config.yaml
n_layer: 25
d_model: 64
n_head: 4
n_kv_head: 4
head_dim: 32
d_mlp: 512
vocab_size: 845
activation: "squared_relu"
norm: "layernorm"
norm_place: "pre"
norm_eps: 1e-05
positions: "rope"
rope_base: 10000.0
rope_fraction: 0.5
qk_norm: false
attn_scale: 0.177
bias: "qkv"
tie_embeddings: true
parallel_block: false
init: "uniform"
init_std_qkv: 0.0766
init_std_o: 0.00766
init_std_up: 0.0766
init_std_down: 0.00383
init_out_by_depth: true
optimizer: "muon"
lr: 0.00572
beta1: 0.9
weight_decay: 0.0
lr_head: 0.0119
grad_clip: 1.0
warmup_steps: 200
schedule: "wsd"
decay_fraction: 0.672
decay_shape: "linear"
final_lr_fraction: 0.0
batch_tokens: 16384
seq_len: 128
doc_mask: true
train_tokens: 136500000
steps: 8332
dataset: "wikipedia_en"
Each number is 500 + 40 x the weight over its row's rms, rounded and kept within 0 to 999. Layers, rows and columns count from 0. Numbers have three digits each. The size before them is the row's rms in percent of the matrix's.

# o: layer 7 attention output (transposed), 128x64, rms 0.103, rows 65-127, columns 0-63
# v: layer 7 attention value, 128x64, rms 0.234, rows 66-127, columns 0-63
# q: layer 7 attention query, 128x64, rms 0.155, rows 96-127, columns 0-63
# k: layer 7 attention key, 128x64, rms 0.162, rows 96-127, columns 0-63
# up: layer 7 MLP up, 512x64, rms 0.214, rows 0-5, columns 0-63
# down: layer 7 MLP down (transposed), 512x64, rms 0.0257, rows 0-4, columns 0-63
o65 169:498430551504414448488463550469513480486528497516515523511461553483514510468534460470547521571496505464437486434436484589454568542458532519497550508462506550562451580470507522470533537519470471
v66 163:528403499486545572532467490476526556489494451521539469445503537524532521544512449523464501460536459479498510521497538477478477499397572479476565513549529486466454608577460490502463519488519455
o66 159:523416494443606577518459475489477493498523463481555496556458439466479516470510496461452567531523474516540451606535574530436475498455525504494519485520463464541517483503507499536460510439501471
v67 160:525471484505489547630487563530553492482541522482583507441421467441533532521515521488486522472570530522512515514472475536506440533445531427469462474525524470512517509452525563497487441446479463
o67 160:515420445511476545485458528487533579532516539503455429416461450494494486546503525585456583523539481471468528432554510510490504582478551561460495489492442454505484461540526533497493474491503494
v68 150:551474513496515438477500532494452512454480516578480438525481487540580529561490537514495508450488469513455495545515509416559482547437503504520486549397509528568463487429453564486476495516561501
o68 143:499495501507553522487479495479525429534526554505500446490414391520475544574551518440515472509483506484498528535486451484560555521476461457564520525441541460490522536503599506470450457492445529
v69 150:534495507528442506563471488487541502504498499476557462545479574508539454495502498511531528471446456489484537456483455488568431492493541475572509473468486487594486450555419481433593477549446499
o69 144:501498476508553506506527569493455538468498532415523434469534462502419486582513506499564494490462527524522463524497474434504574521582528493467528435456458451567482523543463489480513543433464536
v70 142:487486511476526502462481489504494495486485485485401521520494568478509506477629541463498582470520529519477523554522575490552551494421426515458475478505533490539437478535487551548497443500430515
o70 140:480518426440509565506545557463538467528467535443504492487473529507562467479541538434476485475556487454484508511448551458515476457482609493557468563483498445515446560516492534534453460544528462
v71 174:414466559536468459506505506569492559491487525472441524520526477548498511451506478537596516487445472547503450468444478516505473495496445511480494432489560490476543542506565604501429544505537519
o71 168:500473494543484503466498528507459507446449511499480406514435490444526578448522483505553453510497549547457580514544482543532424452528488502534464473548511536458485564541510455558521423462542529
v72 176:548444502464523466509519541486496481516535499521515473522414506507529529536513497437482468514528435472546511572490446473479522413510453568608449438513538540492559549458486509538412522507481485
o72 166:549442497517512491515476422506526521494556556461534473501464464523404460500496547519445504447583563465485536490452447556491435543556497483505427528487554470496541510470522473473535499585525481
v73 159:534468505475496429583507553506511492514474498441482487460485447519436468559450529524487473503518515528546519401532546477478541424555503550474558472499505467441556588490501511471480492571443481
o73 154:521509455524489477475479495518504519553521522550585535516513520404398493490499502439547491491526530528473504467569471466495429463458511504419487408459520543492505500516502482527492559600545486
v74 162:496510534413445468450474484540513542476558499477566521525512474458519449552538515438524501502462459595475499467509470584564562452483540488532523535512517537473526437504510454477434478423470503
o74 152:525469471425445520473453485491554452408540487462533519460572517512504494513513535467499452484475460569495507448489562547524450528517483477553514484506426528484530478607541450463559534533483545
v75 159:547523509476441546528566499566552459493480487510513379457490513472486502483481498487444456480447561511506521522507485485488507582528478400445567457500524511499564553550493561465502444499485518
o75 162:553481547512482565422414543489555562514474543519526498531510497483556434492523535490505502447545460444495517532533498419461602523561497473429539445526460508492520466507501459471510463479533471
v76 162:484481557501516529521473498471462556525515493556532481485507467521429441462506596414476484579502520521563543545462430504531511533530533417528499529461438412478482527542462497498497535524533461
o76 161:570577533507574532535478470472456456515495492440470523508556494546482426513541495556544530536424443451466572494516451548425473486458582487502475444504497569478498500470513477492510503533467500
v77 162:508476537462458507531474568445492507543420457474473505531529513523480504485562495469551518489527545460503439515531483496554521528522451452518471459443573548490462515557567457449561393490510556
o77 155:412488479458454569527497513544443500563452500498449492506567541503466490510511578514573429497575519471510466489483501477479528506486522458547440485561471502556510469464599470562465485470511499
v78 171:601432400541470509482475535476493483575496515506519463539513497549524449490469484512476550472465510541492576494539470505504515533492446414486432549510603502463522443495486468516512541527534487
o78 160:433515560514472507552420459511503453523427488423487522530548430468490552564493568486440461515550447532460499524504422520468520512526500501542537488502503459549445518559472555446518534505540496
v79 150:460500527417535477551455527432537525570554472576452489539495449475541419428508486520432565509512465572549492435495507548485464502495491536475500500530531562516510499515440458514468445494510509
o79 155:439531510438494545536450534506490496629488434527541458524514477519487423516465481552527537519505519572486497487470523483507463492549520443477462529479451474447429547586519467469511510548520545
v80 163:525576498499468524433435448458519446499511558570529549464484455551550510515548477469567532489507463450448565516529482481496496420519502481489502468519509541454510575526504525449544491407468469
o80 159:494496504482545557527412496484485436428478455538554508460486547477531546551432479524495506503566513519569527460435480547556528557467520490498476469503514467531559475531413458574507491501499433
v81 164:537411505499419459479446475502463536550539569501498544511501551497467534527514467527464454555499460510531491541472528485545471442548561458478535496491479529548499462430470571474440456463538579
o81 167:498476520494455494508521456482455517524609525482491548461377457491569538585471482524540456452515508453530439525528517505507517487489527510555460423519499534467460553490489421478560507516508510
v82 148:517476501375477531505445446539497584567469531494486527542464495424498553497454477552530455478602469520503509460467440519505519572487519467571533477496528490485449476510498505554545490494496503
o82 149:470438524489461489540512585492505516487580471502531542493524474538478502477471550570483447546438433521432539566467461503482509509481482551456437517528495435521467510488506434555514547424520562
v83 169:488450509516486529510456458505475514583490530530454460528478510492519576547455577495483525575511616501413482484462469550493509467465538553472473486522498560448545544481520483480486442506506422
o83 166:422469550512547454464425502538495541484514452500566495431520496474548477467438580499444479539440533477546535485504518497519458512468585519541483485532501590501513565472516502441450448498493482
v84 154:492501469535516496480473569513539437542455501533526553423435560559474495464511552530459474463487450605429464536464516471451522465536438498504525491476544444539433487491474486508535504489520571
o84 154:456489439501496525520488517448518549534556530471493504518500490475501466542510374458505445546522476461514433533433383558482502500546500560523518514433498535502509540550509530560443487522477531
v85 149:513544537543544511542483490492521485443419517556517467477460510483513490493510514489508520454498552547545464505495545515410537541497554457465496464474544558478528472504417435489386507523571570
o85 156:460522501522434524438488521528559514544406491475494496487487521478525403542533427494507567490509550537498459591493530563513481542487462469496524459456450538491508515435573468478486526504477575
v86 155:496471462497482525524454564568429507481493417488555569561560512425504562574489473513498560566460483499475469506445449455461490487485536467508525523534503426489504490522505452429500512506561521
o86 151:487520483507478460570507442511516604509530527456490582495538465480477558453590506496480510515516487507493519525499512508516440535467470473534526477550411516466522526513450505471513456400404543
v87 165:590499526519515530487498454500482473486590467481432548498437480472494465549505571439537415487540512517464488502525481506511412446562510467434507511443521475477499535541526433491519559465458536
o87 158:495505484436552543474445462424527551476505439491419561429562497434531501510515512489548545489500531470446530510541487513530585467517484526512392504446550541541533492489492489478509491514562493
v88 161:513466518524542484560494499491488443500496538498453484446566570480568468512562465473493542582521474425503417443502474542492604509500513519471495509437527439522523439482509532558519506499456453
o88 159:459539428415482483455512532580509512522552480464493448582483510560505528491576553530443511449470489501536541480521490503488478518437552510524501475451518540534410487458433504470485481496560550
v89 156:448484560527468545496583558558463457516478495530453531494397501555502487464529450488493466453552552503434471456486435512486574484513509454516479513570484530476577499533457478556536469482505524
o89 154:508482533531516429400534473509520546460490459527470489496494504569521397524502550522446491558574444549473482567489417471538474451480481448495489491499493581555515505504488528568518497479521491
v90 147:553519510501479509484480542547488561466619565547452432534444507508497547427472429498470522501543545516534430501547534416550519488499499451562471530521464462526471479491517439484509475494524493
o90 149:506519556526463498527518445495522497514517413487537491478424532533494462514548520503498497528463444432571481547579443476594514566565470489504394549518454471467496463491538521496505530494484472
v91 128:455569516488473495508483521408503520478538409460548444503449526532558546534534559529524428501523466506462482475429498517499503523522520401530522487478483504525513474607535535450482459537469523
o91 133:545518510460451542448446529563478524498570594518416478462567520497469484552507517453547544568473506529563523525453493464494459451572508533546485459504465453508531500451494465486464490442477463
v92 158:464501513478481551510525402487476508487507493478494469424452510488589528555495500538466551475486528468470551506465465506524576490620438459509445468496560420526509492514535449502521519514560526
o92 155:525535535503500542465453441506428598440493515517465527558535566484552437495492499495405475501528496491514551513471490490564503510468451547548487486482528438565426499516492444500446505522457557
v93 147:505532564539483523530483408536504516509466472485542497581468506486519506487514498521481442512497489475581461418512522416473518470505384539495564565456543548512499445460511457486540466477482462
o93 150:486459452593517458536475536510485441526559483517533479538541555450522443479535565547505454507456512511515428500500562467498515498527399505507459506432500501480482551433502480496562521429561502
v94 163:507517494525471454514479444542521514474556476519501507583420500528450478467533571502547454429472537496525471572491526499499513525460584502450433522525546453490482478470547438470521406548535530
o94 155:414475496548467520500586449444497451478534497419461513433560488475585506475531477477532546589517530516534511481533461446515512553485482508489470437502479470523475498489604508472507487552504475
v95 158:489478536448428520468523460481516473488513527504555561515496476466481523504461536520524582483502511451535465431601454465534475518519429520424543522445539463499512550477456486590454533549477536
o95 161:435553452532545500521459501466452502489487566551512528457483565460493507525442557490529515443487492476518584568475490464432510475426426481498492578459485543502452454540521484499570496526536537
q96 061:502480494533487575462518480538498531545492525388462540513472560530538520532438474427434435492498471490540473477500509480461449531482483504502454485447546558461537453472570541420456549467484517
k96 062:446519528508464396460481512524515585511449508513486541475427503473566483589500544543414555481479523494522475426488464476540455527497530506479468516523501523540464463439545571511496469476449484
q97 057:441522521446515525492518427492411418530541516561476515505437541502503457503572529489553490490514570558510527562471565517546479494560472535496476470491440529461534567474509524528498509446521566
k97 048:538544476548497507484512466473506533422467497514544514459411490521460443553488522497489442491438528510447433421476542559545505510444509490523498533553481491435522594485455562467545456539475519
q98 063:476562530430512576422473506465547509477592483477462452501533532453494506524485540483566588474501473557458508512511518436527437507497458461537541485496445496483487530445523547449459489503561549
k98 069:503440462503527520513451528534529468527485493516573488497563552559458502497536521507528508548487585508490489509461507487498549424458455466423486529566502560465439550453508445559537579479489435
q99 074:589471507479538501513483518489488457443555491536519567461535550540564419469472486509565528518498462448484514497477575537458543447509472419451545498552440494480545553459520443516485498452503534
k99 074:528439451500480441512511528537538519497487502531553439481432527508523465496514598498514492532575571542530532549438568511513505490509563457470477540519526540468434438540491472568483475517425476
q100 073:545520486584495538559497483485445510486526426493494581518457519503462394524483498430520449525489515498488507549553553481408476490497586531487468494492514544527497494456519425493495470472530572
k100 069:470487497520463516465539498472516550494515468526555431526484552565566469479512446455496481590458491505539496496395553545455484491539475451529550558484522470449454492510447519437515478535421537
q101 063:527536527463491443464522545480580491516450499488512495513526531478555474581464458548434472501512483443563481514470551534497536565478531547552447449495448499452458542504467580485471447569554527
k101 058:527498464491492554523531469518460505519550569520491505456457535473488579435502503532505465529500469481447549441433443445541460470551523541488481570458492502505451527444451475464438492424589506
q102 077:447512495497482461453459465549522454516479458491463523554401491555524507536508480474524478437533570547480464477483503506504406529481517517545574484489512540493472458475570543416536489512555420
k102 082:481477476499512556477482484440498460537477506530516522504507504518420536559487439493469507550539542507513478452543471485494553494399512582509493531568482518478493566393565551545472560544522534
q103 067:519415515546522469535545559497470561502502445569534527477536466479488533464548488473445428433500519460544497530488479524451472520559457548528499552506564474552496468462428455484457554493439459
k103 072:529554543447519495490572481565472534547503527464501486481498441449472440574468527420476451477485472469566446541523501574460476578545533501536517475437492484432513499489467578501467482488527509
q104 063:529487495517597545476525535543487479448560520439433472526565486565520493453442455494442484541470448580474468498495558525551519500525567504488506433501526547504543495514439496456527430525476519
k104 057:480509488514449431537493495478505502474475482549543491571475458485451558443561489465502465552595485452505499564475533425466581505468504456516507532457431451560493529557530524507463501549549533
q105 063:513551537520439519444434549537519539482468478495506485426536557534544490472484473512585563539506433476461545544473475458483426474440494477519526562482513467519547489555507498523577521424537483
k105 067:525460431518528498487456573514545457519508447543545570471464551510489523510467461540524526541560465471468454490489555481552523468518425537459466474577438576478515511515528461486506582531442493
q106 060:531473473471550518503492531498565493455551465461553531487528501538523489479453434509575502457492474465524528548595525506500479506551513446508569457532533564534485553474550414550527426443486532
k106 062:496391467531487534561493470485477503459525494498549511534471572461465519465544544538516562489508508475537559533456517429458502563524554481533570444472466473446456533523420452510503481499438468
q107 066:407543468446503622444476457522483520534518540547428508517525484437515497565535501529485504542492505537483529504482536475522537514488504530534409458563468500525523538531477531452557555470486445
k107 086:525546568549471453510574491521440535505548539478465531510428483484496438513472421558507439516419471497511520481526424499521535510466458407512528440496549446576490486478479520454503517504506510
q108 068:447452424467509448442557570520523512523516491492476465532541487470473435538592550508507534526525506518426456539457536442522482522464551548429507444550453492534437458521527521488493456477475523
k108 065:479462465532520516578463494463522522547519517472581463396542511524445473475477472466427467541541485554473540522511504509480489432433445470495528538487575453442512536464498521484419488472486459
q109 079:417500465472472511491459458440452444532539553479431509509472492497548553497498459473554573479471510540465492512483569443478435542474468602538536554439462457534491529487489540472467533494519463
k109 082:496502421473530508519529491425479502529475477524479504522529498513422524562481445467453497512488484432548514418527439555526586459454521541489440572534453537547542547478555465516555533515480485
q110 078:507541459514529395514484530544486495418475477481509502547542514466422463444490534524454466537556484506533525503547530524510462457498451460463529480551447593439494482455535514508442496585519536
k110 073:498461495469505544468491547499525448415444519415498487468457538476503487445548535489553474476533556572481482577429479466577521513496499473551529533403534539468438511487510541505533467489521468
q111 073:512535488513528478546516466461470566486462468507473524530473480485495550462556514496482467450493515498519430542537526526502448425553564608518515513470449512477411449552426505498454482539431550
k111 077:538524523409476537515501532543440497471462498459517511523561478445516488556549529423430505512503529513530457479571532534482520487510527567525474533449515414495511501501463569402504525530525567
q112 068:507530471455541429478469487546486538481490474478496512529448512548472577497529620583515462518534537469432489572547477528551482533504484562509516544463450543480499465438467521486487430491516454
k112 066:519436441476470490539492528452499498531486425438499476487484507441496459531531534463426557490522556476467431545519494483528549486487469555502456531518493512442473570532564599486460444557529462
q113 068:479535534415443512537545500555512447450471570469509490471470527533479523467499498481545536475491511561494413496490538495521519601456513434467549550542474439442480544546506482530427457524526496
k113 078:482469425500527568525426479510557476450519527558482472536471470443466590462549507541501530528519479539491543539499485529478449483496556575521460563558465553506559541421528503517524518517449484
q114 066:449542461547490507447542556510495521557517479503527486581491503469449513420519445497516466411563521502485494439454487507537410446527478563546518532489495486487560501511458465493485554478522411
k114 069:480478513506503501527553488514418458544407515523479485516536477490456422584468540464463512486450526472499433466459489480558517523434518553474513488537478470505435524483488573529482597509571475
q115 068:543505479492462469463470489519494464496549538466567544459487492548447594456418444490542442545483506535437459480543522508527502565448452500555510491514493544457442549513438547489499488475454430
k115 066:484495397489485445543552475478506522508535497531408510537431514437532574520517482517448500531522558504526545506490519488535512487469555502503528473592443515485472497504458562497545399513561485
q116 077:510500510517556357565531468443431487463480504525505442506500548496450519531549525600434481488505495475496503508515456495471492502596490566512572485485473546520476498464489509513472475555474514
k116 074:453551505444549484546440528474437439514521510437544568453549455517481485527536541451476495476482532524529462529486516497442540499551495586515531541429491547476471582522490497432492445527550488
q117 072:549473528489499455453452452505528531435459510466519579499477542480535464473535504442484391493554538476497479444439488502534446503513535447548546524521514475571439478464559511498514433566526520
k117 066:534480514443542542476451485432583536475479514476478478519457505502551565399437460510518559486502525517536500543494581533453530514480519533495585489481443477472450517431550558525515506516547515
q118 057:446529521484573621501551491522532545533466496499526522469455452464504530491532488441511451463487508525521463476534501474489499493455511507431462414574521471517522565543453529446526578450541477
k118 055:470508534588479542522561463510427534553467535489536474519446540519514431453523464512453486510441508532469458441521429495488507539478497490449499448521529471558571405497497538520548503538483571
q119 063:540445461473536543555517522480539446578479478564481479532452498548478412555450492506459482447541510460459429514523554475418488483536514496549509537537558448453493453491521509446460489489556510
k119 065:447446453535558458437534540490467534526483539524477490540507491439456459596470439496475497533505433498530503466558487547514449458494485570444506531494536499480403504478482418461464503463530472
q120 079:447531475483549440473436459552522509464469494521524493472535504546519517466508574524534488510447574548530587487531481571531405503492531510493512550511431433477454459489474461583493483536527521
k120 076:567497550433502569522454500497587494460462427461497461486536464559563493500482475500497495455448552475508407476503502494520526450523505580560500462435472523457500529478516555506466463458456452
q121 069:448561481505475436498450459499463539493444527503485511493530474501483510521530597560450487488531528514517539526486440536530435525583511531520611525502401547484479545472479524572519472508527503
k121 064:529503506486552491591444515483485490475554493412533518516536540539446521492539544475463499475503541460507398554524477447538548502507535567464503479422524458411457546498516547528515498498477442
q122 082:452504489484481484491560559421568489493486470499506516443470560534492474461534528513474530462500571512483480479418537553504441503476567530481591558431455497525531475493535481543453418466535529
k122 080:528467487455529510563379448469535481542476488502542441488489506487523538533494506419461512502501483490482482527409572511457582499490526571499497541467494457482491554460530453558470551444465517
q123 066:468509515480459457451520499486428490531544518450497483521449539568440497478544528525531510522473522493593542454472547520459524509533510524448576544512480421503420475435480559519465487458548573
k123 066:464511478514528477484435559442573494480494534443510490463537515501464568500498469452521555444471560451532485487444522611500416511534529510483503552481533474497521530438573504525544553550488459
q124 066:457488488445498483439494444444416499508558590534452461485532513473525550547480504485496498523491529525595543465493439469544464474525424524514459550440485494513538530484508564473513516431435517
k124 065:552497518510478431505489435415470485535536528472490588461512483521459449549491539496587486406475527430485524439521513494560532454503454505452516460456503551562501468493466481463556543517493495
q125 081:508542485491478446488510524526400548429471489460528471528482530515513529432434531574540516497549585487498509457533479532542473479505487561446541551495406478450514499497487502534464546514424450
k125 076:513571499494456440489472508499514506456472439534467529508555492496463486515540519523434464490497580517499404506449558529601519471446557536478493512440457408495460532545489565512479484537517505
q126 086:548463461544492478513592526473455544500554506580546485507529509483467503499455496461502530516423471481503527463486518417457503524476462555492416551450483500469476520474455506532471580448410539
k126 075:508432496562530446523554466530477514537518544478545542484503487476487439507530552453473429494430519494541518473470593546496461534565503395558474472434518469510490475517450464473482437492467494
q127 063:534496496488484533525462409447506534567407472526459540548505430476577493519459493490481473504519496498556465494447511491497490475436513527509566482542560555450443457528515466524577563533540525
k127 059:496504523459581449452541525478431504456536529500400494498476500540539492500457514489533458514529494511520517475593481456500488433467486477458452536519511476503453472440430503490458573449566580
v96 049:529465477504432545516460497478492514570421453473491540390558591540469589462497428490440511527549472495491499475534453464543478539544452460501487514524510533467505498460532545508457497509470479
o96 053:465478470533466528430534575489504474498451492461570501545511484487463529423503454433501531467501575568461530436510475509540543485560533496490561475424553467513485466566512542450475461512492558
v97 051:435525541468461450504484456517546566488498493477481518479466433494496448590481514555482547471487523545560428470524552531578468487540462468510469486505540427467493510546494513554436482484527590
o97 055:465569500520473507499474447573596494532488478489488506470471475500514498490513540533451531509437461492500439516470505444590612519444484543473510513590507477512500508467433516488459559489430519
v98 060:531532500416502560509504488408475432514456496458449402527527490496531531511505559500517581488541525495501529491562507527478536524534499496486436496478487480477551508529499496512569439599450439
o98 066:567482473529521518463463449425466509440575516449520518555438472480513444522495417483548556501564485486534439506483566531516583442521475538563541466464488531489493524533471482484506543497443512
v99 053:451523487487481542494564455477576428545503503523502517439473566532499484482527525486475515478472498513501606519540560463465495487496473561402396524538479486488463461524497546547463476555456481
o99 058:509498508478488504478450539502498469507515522480502529459489450460441449493521534542579510563554518495473550504485428459542467542551446576540517458543574512582485425497515418487494519463448558
v100 056:452562557465449488541551599531519555464449489520584554478532496546489476483435435493501512490521501529488472554462445510539449498499509418562447473468493509448527506518502544463460534527480556
o100 060:444469509493491514456502510529547493576476441464546507439571581486496542555488508497407543453466516531506424471433526553507510531503477499527475532490543476481405520531461511462497564507561533
v101 059:527498478515374525466529514535453542493535556559492452520549492471558563456447513561421535427568498504489478546509561461542507552531433521456486527507519482525503464458498497487514452515473484
o101 061:563436445524498480479447528493531446535491452478541486478503544493499520481466434468520508508466510631519529505519514522529504474464516527524488462516543581439475482390475569559520518486528556
v102 063:508508502489467463493534478576496543530529466518469462549454488467458547487503476515516440452562496510540495486543577517565408475518498473472524529517521580521573478536517502438495377514445492
o102 066:455590470506509445570485472519527423469476485521491519524469512527470547447554443501538468450421506531530570541428523519490502468455476545539556447477526563462492553467466474500535463509513563
v103 057:585532472514568546489510543562411427502525543506436496560459469454500495469547504422543441512513504451499502498531513498530495517447471523557501535447445563540558502476524543493539446519464496
o103 064:497518461493473483588526484526439470477506531526459510527565481482494536508527456477586555505530539471528496556554549499327476468483477495496493466466485535469465552459532474488533475476504464
v104 047:529522545545574497523440511511560451478498520533504578472544517518472486472545466465464493544503538458413430390459507482499492469499495540494562527445453464541505525495454501478519600503530525
o104 048:456429494511521516518537488506518562499478542520445455466502438458517488459430568462525438483521549475454467448542448504441495521533507471409484581502534525560517528452551566528527500547543494
v105 050:503529505520497552494523392582466498441441492505563477496508493507516534468447474523521438469467544431506476546528503461485435446515464515517540459519553544499507523580536492457529425468534427
o105 057:473543476458449512567492480465543458577511526463497474484488517564428510528487500453526459481422434544486528542504507502478438522442527495525458459468458513447457568577528500513459546556565544
v106 042:516557480531498469454508549469525506506469452476468506519469493550540545483540501462442516541503498513592490543494417511389471430524457514418409518468513496531493519502467439551498540492539448
o106 055:490514608471511494411451523480515480455555503493502502532542490477438452549538461509459455511529508521481496471485511463518524455538545497497550483466429428488500452454556462609501519515479582
v107 060:455533543555484479480554540502529495456471486477441488396489494494478516563558532504487412520517531492531505548514572521464458490534428460479533501525465497467503528595501550586546468504447474
o107 066:413606500494477523520441495519484415505457526458492483466459480487482499536426479524496508523489552527540528529489483498514533539504447532515573556522464406523514497559561450485480547491431556
v108 062:569451431475519468447383558479459560518461490537465482537498502560529469506491513518488496502485430533558454493509497513462508568470512591517468480514533475501460529484567520443520538460569508
o108 073:521506573515462426477543507492552557448511462495473572465571509550567426501529509500486524525490517511526479461541502412531499400417509517511480496472410495501515461478505530512519436534479494
v109 052:534481453472540469499529528486421508509537551517446541615516503507476490496525489521534441538468453551471534539462533458550470419489511513551550488532503515527468544441564452460577460457530475
o109 056:574533479470500468490556492501479527426448487528488482532557559527512465467551544531503569527449474507500583560475507506355468474487516462503493488464455527528559495462479505508507444488566499
v110 060:412495562562505520567571492527525471488525467480416468450539515409478522541588522529539510488519510477524508470524563543517417499480441507434524483471522517529543531536542489529513513478458536
o110 073:441552487565533495527475479538431444471464520538466551445399452473516468494461525531560464492450446546508546519422468540484517515524518493491543476480557518489539522480555496454554550497429532
v111 049:421491520478516546479509577555511484485471437486525464434519423549512476520515437424452479539524478445528488483475485526520475520507526526583462488498460523425534469565525583457527550457477506
o111 062:450486524517407455568520523488526515524548524477489551392530535457551546512497508508521485463473584489543435467455522529537527543482461541475484532508475507470389551532565493466492481491487527
v112 050:521564442504535545422426461463487452458467546553525479456528554543506551527493486469508548511528458459564514503536422496489598523557456453465476461522512494496542469492516502525472530582473485
o112 058:547413594585476490488515496503453446495537541487567524575486494453508486504493476427540453549521519492465433469586523476517488471518474504505555468455448472482513495540453490492425533510537529
v113 066:391493545496492518500551552521559478450549466601540495488461520462523504504520436442493498461521470469603518495551448497463525507477467398470457500512508476520571463507537487482494477475468509
o113 073:496453552543473456578489493545402456491482543598518568513508551417495529502483536511524415483450510505496477520420522538521499500498447516522502440465552482437501474505497458553496519514548510
v114 062:517544504524444457461515514577501511463525548547498587541424533484596537449494524536517527506448520459482525593458454482491530572537454479477553451485496497473520501508426535543530490483509541
o114 069:545489452441524596573468497480435471595484495560527488509523458520454544520513476473452497529483520496533511448566523526458458477456539488483509555553462455418524438454522517530475556482514523
v115 060:479538565491494418566502553507519501503486527523532500472515524523513519529577430525515471506553544521527478412513525558501456393532454437509452509475473541510512430550499464450541492476441543
o115 061:405490531534562527518475487448487478534482550539504516554490516470532505465473458457456506417482489512435474538418525483482520462496414503517613559564533527495496530492525442504514528518539547
v116 059:526487515494495509474533496514578516464529524543493435526489490490517490495481494435462523466536424502501466541533471432527451498488497574468467443479573456490464517573435523557401485572518577
o116 073:523542530570428414458488476533565508547505523482450533436563490561510453558492515531460440540491469491489482438515574539544518526502477545495509497460551499494499494390479513517438541513508508
v117 052:528428520405489466517597503528521496548432499530522526468465545546568457509535498488506484541523528438567542450562475522522502499577417465455463463502513507475515434481528508522494508551485462
o117 056:455483521497462585627495518477474447499505499498486570515459520506452465512527467468487548518500535523511508476471511475494529536588481526510583435489495490450527392590512479524479463524481523
v118 052:540480455446476509488430387502488500510476496514556534471479488510565447571525501503546525460483446480496523478497464556523535453488492540532454450480454405547436454499461506531533564432508509
o118 055:493472503531469547535481487509464510519547501461528544481492467496547468479526545463466531514511441487490420493576504365486459493522470453465491542640514571452512443522477502501515523506511507
v119 055:467504567464418530450464510547519587480508464511532531484485495460491484536528487539500461405489430503585498553494484479505507452531451404517566489474524466465589470479507486449500472507532511
o119 056:506552540501456457561494462530535443530386490553546466488498554519523543566454523484439494486436508494512535488476470421493590472501553529501461554464518490419497453504461496498471485514536536
v120 053:553548524477476531484433465557483506455472456464466479579470419446539533458558519504490485468529451537508461523438469498462528514461535531568545466485525545493521569588458548487539456531479467
o120 056:549601506486515477496449433493536556525529506502498524500535484541536543513497462491502472451477466427612458415511518497466596476427510478535473549457459492437485541459512505488478527520517516
v121 051:373516520501516524517495445559518481562480413524527510443536507471489523491454427517456490524538522557461467415539547546529481493487530457502578563500517504482481509571505525478519477498447534
o121 063:452501455513481472480495469512479532475474533488507499503415510463488567381491516516531455411457551488484476449469505551573555549494439510495509462525580538528502569503516516475548520554544543
v122 064:527508515545473472502469505506544521543476472571564530463531560473501495534453437482440493477515510501491424479584527515558479574472471447547515528538462520546459449478472465541441408532566504
o122 075:427507465490479504464483521532536464514399459516462483500514522473500575425520511450462515519521565538469503465572509477566493515479493508503491417480571522548500494555458495574473531573549441
v123 062:491519498470536589483450502492445415554434466470495481463523542508515512502498495452511561463457431462506545558474444548472562521468532556554470470496529500439531485463473547522518513574564455
o123 063:572512528515407473466533513462505514493523507508501483450529494485540505567526477456566553521549537425484449408575484462521529462534522480506444482405487552502448495552496442469514530496456510
v124 056:490541523619397497467486497492474537523440519507517485449493561503570508543559539449454454526517533477516445489498501533473545492461526505549482547537438557489455558475538583499503495517487462
o124 066:465556545489443540444446578470521448489474508467490535496523529441474580479450425508467494525555564504525552505546421451516527513441436472522524491497490426482488462575515533513541496531492508
v125 049:526495512475500526459508487567440476522496494525602535470476531511559546508436465517583503443506547568550504524503555407456473511543511479441576487531454485520550428540488461496497514507459510
o125 049:511435492469595542555503467484480458532509465448528446540543558519522488506491500503529454473504508459479507499489510468509487501519516487523506438585518493420477453520481428426521518567629513
v126 053:532591511456555495488557534528500513512485469478483477514427506511536431458479520521541446539448496490579530502535456514553535512508477445523525539516519514464510486593438448531458405563456506
o126 063:438561509485494527556484454503468492484538571490499529544483514566471547523515480480457543530523523411476510498485620468430505514459496520569512490509482463476501516539504393515417527493482454
v127 058:515530547499433455488532495523469554438493569575421519568500449481494466416523450559516503461512428505508463535466513457560543517501490447493479424500555522461535472513526514485453476477527558
o127 060:549537477524527508539506506557554510550462542572480563458581528530534484482480527519502514469434466534551512478464504526449502460430510500502494514459448500403527506429411511471419526477536514
up0 088:528459495543554464497467501467499500550508469517466518459491537504526497489458590485487527420608510490476453480473480497521500528535469534461474578551459474554523560488454435472457505581591504
down0 095:536493523503488553482505530525499498499485529509484472501551536425447424458531420464522507486461551414454538532494526491478460537454481568608573560428564471516533479493504504465522474529519521
up1 067:453517552459517537472534529449483498564498467491462507468506485482449462480440474436503450525556410483474474486473491548489576518557480564560556487522509531414529487564536477544531517535579520
down1 070:523502527500546488484510518424511534460477477444479500417534536412477549502485587498540520482529433517533485511484514485469497507481486505483508469524489573454384542556438498575487446528565510
up2 110:509498520476498431559502415547538526535485476450492486491496489480520485411518496423518607552547507540487460536496527523501479445453507553460499491513456480567493567514598508502473531441520533
down2 111:438460534503512479479430480540535538540533499510426492517540541480498496509516514526533523421451503495469421520505511431418470513532519497493505544460558489440558613541531473505486511442498423
up3 116:497457501486516462525495487460484539484518565495573507464562526461450436534463446537459494607478472486568505488516517588501552545480411522575474479489513537491516435509454482565494493492468538
down3 119:493498482528413544529499522491541488498461477454488457538434455514512435490505540496491522510547481514469464463559456504464517503525503507548509448572531532480435477582495573472494596428568435
up4 124:513485548439544371464507495517524475527470472457587507538450450546443492528500462514530503504557444498519554496528561467469496498562494532462522528540481467502492557480453433556456508506508570
down4 127:524482453485508499509527445483461437467503559520426477539481500447449492550512512492515515476502492509542563472533501523496564460451560578503398510473526502510480512502544431525463482539616567
up5 111:440508520484506447483447496480474540567552452497499414500569475572493530510538443494437505478518546555464518542449467509485493459501506432429540476538518462478479524433483530548604480499469523